Part of a small language model's weights: 16.1M parameters.
Each number is 50 + 15 x the weight over its row's rms, rounded and kept within 0 to 99. Layers, rows and columns count from 0. The size before them is the row's rms in percent of the matrix's.

# layer 3 MLP down (transposed), 1280x320, rms 0.0903, rows 520-540, columns 80-159
101:31 46 29 29 30 41 35 51 38 72 50 33 33 09 32 20 39 53 25 38 44 36 59 73 43 80 42 47 73 54 54 26 65 45 20 42 60 60 44 68 42 53 47 63 33 75 65 43 65 44 55 50 69 75 57 47 43 44 70 53 43 34 66 51 35 69 38 33 52 57 74 65 53 61 80 33 80 68 76 81
090:45 39 44 18 40 35 49 70 48 50 83 60 36 51 70 35 83 77 58 48 50 57 36 38 66 32 41 69 57 35 69 61 27 59 76 66 40 72 63 62 28 55 78 53 40 78 39 48 28 55 56 46 22 41 35 74 36 73 88 57 27 50 62 50 45 55 50 37 44 58 55 64 83 39 60 53 43 50 67 37
101:39 52 70 58 40 46 72 75 50 55 05 44 31 55 34 20 40 54 68 31 47 43 47 66 56 50 58 51 46 60 68 28 81 51 39 33 29 53 58 51 59 53 35 54 61 31 66 49 39 51 61 29 61 51 45 41 25 32 37 68 56 60 69 52 36 74 57 50 55 76 51 62 55 60 68 46 29 74 41 72
100:49 29 30 60 66 90 74 50 66 57 64 55 49 78 79 68 48 79 67 60 20 45 37 54 35 54 50 61 28 40 37 56 39 60 26 43 37 08 85 67 46 54 33 46 48 48 39 44 27 55 52 39 23 61 23 53 47 51 53 33 49 57 64 52 57 62 41 59 53 51 45 53 44 36 33 62 37 27 48 59
095:42 24 50 19 63 30 47 60 88 52 72 84 32 65 71 59 53 00 51 37 35 55 67 49 43 49 59 42 43 78 46 48 40 53 55 65 66 59 48 50 64 42 47 53 72 58 73 46 51 43 70 57 64 67 73 51 52 45 53 31 40 55 72 79 84 50 54 63 49 45 37 64 51 47 32 35 30 64 49 26
097:43 25 65 53 52 38 73 51 73 42 48 40 57 35 17 61 39 43 65 42 47 35 46 38 35 91 58 53 53 22 76 51 52 43 57 18 55 73 68 28 54 16 49 66 38 47 28 56 42 49 34 41 62 29 20 38 50 52 66 61 74 79 73 66 45 50 51 33 40 46 52 41 41 65 65 27 80 38 56 53
099:42 41 66 18 41 63 34 60 32 57 38 54 46 54 48 60 49 57 32 25 53 25 82 45 55 51 50 45 46 30 57 36 43 50 33 53 65 51 51 44 33 48 54 43 44 74 34 48 51 63 44 40 55 43 28 40 62 50 53 36 60 58 37 41 63 36 35 54 56 45 50 37 52 34 67 51 42 46 74 52
097:46 47 36 58 44 40 46 53 56 12 71 66 36 51 84 73 44 57 42 37 51 47 74 99 58 59 19 45 53 53 42 65 54 49 55 91 53 55 43 59 35 69 34 37 43 72 53 54 38 61 71 67 81 62 44 49 40 83 54 54 57 41 52 28 42 63 45 74 36 42 57 41 40 27 62 01 30 47 32 28
099:32 27 63 37 56 68 45 59 42 53 55 43 72 41 44 44 41 70 11 43 86 73 65 56 44 21 53 39 34 53 48 39 27 35 54 48 32 50 69 38 41 30 25 67 56 45 54 70 41 61 41 43 54 35 65 65 39 37 47 36 56 67 71 57 55 64 20 47 31 52 33 51 66 61 73 51 53 40 43 38
107:69 42 65 39 41 37 43 48 43 57 78 45 91 59 81 40 35 51 19 49 77 70 69 26 72 46 46 67 54 58 54 35 47 40 43 34 46 71 55 47 62 46 47 63 53 29 57 56 47 40 47 80 65 44 37 30 76 66 23 38 64 37 39 35 29 35 64 46 71 19 61 63 57 56 54 53 42 31 39 62
098:17 58 52 58 63 35 44 54 28 78 49 54 44 50 35 53 47 80 60 66 50 48 51 28 65 59 52 80 57 49 62 60 81 49 49 14 63 52 64 29 43 28 55 39 23 52 27 52 45 50 58 40 41 39 22 13 42 27 43 69 50 49 50 78 38 39 46 47 54 45 32 83 76 60 64 49 43 27 46 58
096:57 67 62 19 64 45 65 43 35 33 66 44 36 69 29 66 52 19 40 47 52 38 58 53 52 39 39 44 58 63 54 46 34 24 48 40 73 45 35 67 44 56 69 73 47 43 35 22 52 42 44 63 37 65 44 59 22 45 49 61 61 57 40 38 65 53 40 59 38 61 85 61 23 46 29 52 25 28 64 44
118:73 36 48 41 50 59 62 78 65 34 44 43 38 37 45 79 34 63 48 35 19 40 43 66 36 40 49 35 73 36 71 39 39 44 35 46 44 59 48 52 54 50 53 50 77 52 48 39 69 39 25 46 46 57 06 42 31 32 61 48 60 56 51 40 48 56 54 31 59 68 65 62 25 22 62 39 43 56 43 77
090:23 46 55 72 77 49 69 54 58 33 62 52 44 58 36 65 72 50 71 71 42 26 36 65 50 37 62 56 41 52 54 51 57 48 31 50 49 59 54 59 58 56 52 60 48 43 73 38 75 47 63 37 41 61 32 41 69 78 49 58 31 44 26 61 63 26 77 65 71 57 76 37 36 41 40 38 46 65 30 52
099:62 68 22 55 44 51 46 42 71 64 49 55 56 76 57 57 51 47 60 81 45 56 57 61 51 49 63 36 46 45 52 36 39 56 40 43 70 40 52 50 46 53 54 39 46 48 47 50 67 57 80 60 65 36 56 69 55 53 63 63 17 74 43 37 54 80 41 33 57 48 63 62 51 44 39 72 64 60 60 49
100:38 54 56 86 57 24 63 49 54 55 39 30 49 31 57 51 75 33 23 26 79 41 74 47 65 48 52 67 45 52 88 53 44 47 49 18 58 50 72 22 49 40 46 37 50 71 68 74 59 69 61 57 35 59 38 51 52 52 72 55 38 42 36 37 09 84 46 36 26 64 63 52 56 57 29 54 68 86 74 36
100:47 57 46 49 70 59 55 26 58 80 45 49 61 51 45 68 48 62 82 39 62 43 38 46 58 44 50 71 22 51 52 51 46 43 41 23 74 50 33 50 57 58 52 36 47 40 51 59 48 11 41 52 26 32 45 62 34 62 45 26 42 46 46 41 57 62 57 79 72 40 45 69 48 51 14 60 31 51 59 48
098:85 23 37 52 41 38 32 61 31 57 51 37 29 47 34 44 65 46 26 48 43 57 42 61 40 63 44 31 58 32 46 33 57 61 58 37 68 27 35 24 39 30 41 43 49 65 73 45 59 53 54 56 90 72 36 58 44 45 83 43 71 55 64 36 26 73 28 73 74 43 23 50 23 56 51 78 50 65 25 13
087:68 24 52 37 49 63 44 17 62 65 45 40 69 30 64 65 52 45 30 70 39 47 49 50 32 39 47 31 65 36 53 65 36 57 39 21 58 42 09 75 42 72 47 59 55 58 36 56 69 59 70 38 75 68 62 51 67 34 51 57 42 62 64 41 46 44 49 46 51 45 60 35 77 43 40 41 63 40 61 37
094:40 63 57 50 57 78 45 73 26 60 62 23 69 56 64 45 40 58 55 37 76 49 65 70 67 58 77 59 85 47 59 68 42 59 35 48 52 61 34 85 73 44 17 40 53 49 29 72 46 44 47 41 34 32 44 50 59 55 51 55 44 42 32 31 62 47 28 47 35 61 64 51 42 68 42 67 39 48 51 52
091:54 65 88 43 45 74 20 66 24 39 58 63 59 42 71 48 73 70 53 46 58 24 70 64 43 53 43 65 64 44 63 58 61 64 53 41 71 41 34 50 42 55 26 54 71 51 62 39 41 50 50 49 54 40 20 67 53 31 50 56 54 52 32 65 20 32 73 63 55 56 42 41 58 46 48 40 44 69 62 34
# layer 3 MLP up, 1280x320, rms 0.0944, rows 521-540, columns 80-159
098:79 39 38 21 48 41 57 57 68 41 27 60 36 49 65 47 41 46 17 76 76 48 56 30 28 53 52 62 69 49 62 63 63 44 24 43 53 37 81 48 45 51 59 71 24 55 53 52 56 57 54 53 47 36 62 57 30 56 39 47 34 48 59 50 60 47 24 23 30 77 46 44 38 29 44 56 46 62 60 69
098:32 27 56 58 44 53 68 60 34 20 41 50 46 49 40 55 30 61 45 50 53 44 38 45 63 38 31 52 51 52 59 58 48 48 59 49 49 30 34 27 58 62 50 54 37 48 60 89 54 50 40 68 36 66 34 49 47 24 51 34 34 25 54 56 49 43 59 45 59 40 58 44 45 60 51 52 71 33 50 41
105:77 63 59 39 22 56 52 83 56 25 78 57 40 52 29 71 49 31 42 51 99 50 29 40 27 59 43 62 38 28 59 61 35 56 70 47 56 92 68 58 67 54 62 27 59 20 44 83 22 64 71 28 63 50 55 36 34 51 43 34 61 30 34 48 64 32 57 25 44 47 65 41 75 64 41 44 60 31 59 75
093:51 61 46 48 34 66 36 56 38 65 49 46 87 37 54 81 48 31 40 59 59 64 58 51 55 57 27 81 40 32 34 37 15 45 15 35 29 45 61 58 44 53 56 56 41 48 36 78 50 32 91 49 71 51 49 64 63 38 25 78 36 37 60 12 67 56 45 55 66 53 65 78 44 49 65 62 49 34 49 71
091:57 52 20 44 43 42 77 32 51 32 50 66 61 48 47 71 53 58 33 54 58 33 44 64 68 35 33 43 60 36 66 26 53 53 53 48 38 39 55 37 41 30 57 34 63 42 65 61 48 35 42 59 50 67 49 41 59 41 32 55 23 87 48 39 72 53 49 54 54 58 36 44 42 34 48 36 57 61 36 49
093:41 46 37 16 47 60 29 32 38 63 25 46 40 50 50 33 62 52 68 49 65 56 47 42 51 55 12 48 60 57 57 69 87 51 41 44 39 43 50 30 48 39 37 76 69 67 50 55 35 44 53 62 25 41 64 59 52 48 40 69 69 57 57 85 40 49 63 34 63 37 58 63 35 10 21 38 50 62 74 39
107:57 48 62 41 68 53 48 58 52 51 54 25 74 50 65 22 54 69 58 99 59 78 37 50 32 37 43 46 57 36 11 32 42 62 45 59 56 54 56 41 28 47 54 57 59 59 51 54 39 56 40 47 54 62 36 40 34 51 59 37 50 64 48 43 52 49 32 52 37 45 57 67 61 78 77 29 51 52 57 53
101:52 86 55 47 44 56 47 51 42 58 38 62 49 56 56 54 68 71 39 46 32 31 61 51 80 55 46 39 42 39 48 57 80 26 60 52 13 31 49 39 37 41 56 27 39 72 38 48 71 50 48 17 53 63 74 43 51 60 52 49 59 71 52 49 64 51 49 47 74 62 32 59 49 64 52 66 48 52 28 35
117:56 61 27 36 51 72 37 41 36 64 49 58 50 26 51 34 14 53 56 49 69 68 40 67 47 55 34 51 70 53 35 42 33 36 42 43 18 27 48 41 58 31 61 34 41 53 47 53 49 55 24 36 64 40 43 50 63 52 85 93 94 36 54 42 42 77 45 51 43 50 56 29 22 30 47 61 62 45 39 72
097:46 50 40 51 73 66 44 83 38 53 45 74 42 79 72 83 47 26 50 44 58 58 64 41 56 34 51 35 57 45 43 59 78 56 63 28 55 26 48 82 29 66 55 51 48 76 55 55 22 58 35 46 33 70 63 56 44 26 35 47 58 57 63 35 30 57 48 80 33 38 60 51 58 54 60 42 45 34 47 38
101:45 51 33 68 49 52 29 33 56 58 60 66 26 80 48 61 53 45 22 70 66 23 52 38 65 44 40 22 43 46 58 86 41 41 61 42 21 32 65 49 49 45 79 54 43 50 60 81 49 55 52 57 25 35 59 47 64 36 58 28 67 65 61 54 47 78 65 50 51 62 35 59 36 58 52 63 44 36 52 51
112:60 48 27 27 58 62 53 29 75 50 49 30 62 55 41 93 66 75 48 45 18 51 40 31 66 58 65 39 48 61 46 58 70 42 48 45 47 66 32 61 52 84 32 58 25 39 54 65 79 45 31 47 35 39 44 53 51 49 22 69 48 40 35 49 37 65 71 62 58 87 59 60 75 31 78 40 48 59 42 25
110:63 76 63 45 55 56 37 47 63 18 43 50 52 40 71 54 87 32 50 63 64 68 57 22 67 71 75 65 49 47 24 00 64 15 20 43 31 42 61 37 60 67 72 49 51 82 41 54 63 50 42 50 41 46 43 41 75 43 38 69 62 48 65 47 43 72 58 40 69 66 49 57 35 50 57 61 42 44 58 76
096:48 49 53 59 42 67 45 36 58 62 30 28 65 33 49 53 56 56 46 52 42 44 50 35 42 66 55 52 59 51 10 35 41 48 58 41 42 28 83 74 71 27 40 63 46 69 55 55 47 49 51 40 26 43 46 25 53 25 64 53 56 37 31 43 30 34 69 37 62 42 39 80 47 28 74 25 47 57 39 64
097:49 24 48 66 49 65 38 45 43 61 53 57 55 47 55 39 34 31 25 31 43 07 46 49 51 12 61 60 59 48 67 86 32 54 39 54 42 58 33 75 16 68 42 56 47 47 50 54 42 61 45 41 50 50 79 72 54 75 38 67 43 39 60 34 38 69 86 37 39 46 69 72 32 53 64 48 59 38 40 46
110:37 67 49 63 40 38 54 59 55 56 42 52 69 41 65 37 41 57 66 45 26 58 72 58 29 67 36 47 68 23 22 66 37 57 39 52 58 52 50 86 31 64 45 45 60 42 65 59 50 25 62 27 61 65 42 71 54 55 49 38 54 41 24 57 74 57 50 21 51 46 47 42 46 74 57 65 52 66 40 53
107:76 56 52 45 28 56 42 49 55 61 51 57 53 57 54 40 49 73 71 53 54 82 64 28 49 50 28 86 59 44 45 43 41 47 30 39 64 52 81 51 63 81 43 32 37 36 39 45 82 37 79 49 37 66 60 76 49 66 32 33 38 46 54 54 31 52 63 42 43 31 63 47 59 23 49 39 65 63 60 54
093:34 29 36 89 41 29 36 52 28 19 47 40 38 61 39 71 66 65 49 17 61 91 35 59 43 66 28 88 48 65 43 68 35 58 30 49 30 26 45 51 51 27 42 69 37 57 60 37 42 59 16 52 22 49 41 33 43 68 55 64 56 54 36 30 59 44 53 47 65 62 40 82 49 42 60 56 18 78 61 63
102:57 38 58 47 23 28 31 61 65 56 22 67 42 46 39 39 52 25 23 66 49 40 44 28 42 48 52 50 66 72 45 48 52 64 39 40 52 33 61 35 33 33 57 53 56 45 66 53 59 52 29 36 65 85 38 53 52 51 46 31 40 40 65 38 62 55 87 55 76 88 43 34 39 55 30 47 68 44 60 49
098:37 45 63 37 33 49 19 66 32 47 97 70 48 57 59 71 41 52 52 35 43 19 49 44 47 47 40 56 60 41 54 59 46 69 41 63 45 47 28 77 31 42 48 40 28 53 51 47 70 43 74 62 26 58 47 64 15 50 64 47 68 51 74 46 75 29 18 47 68 62 64 56 53 36 55 50 61 15 60 49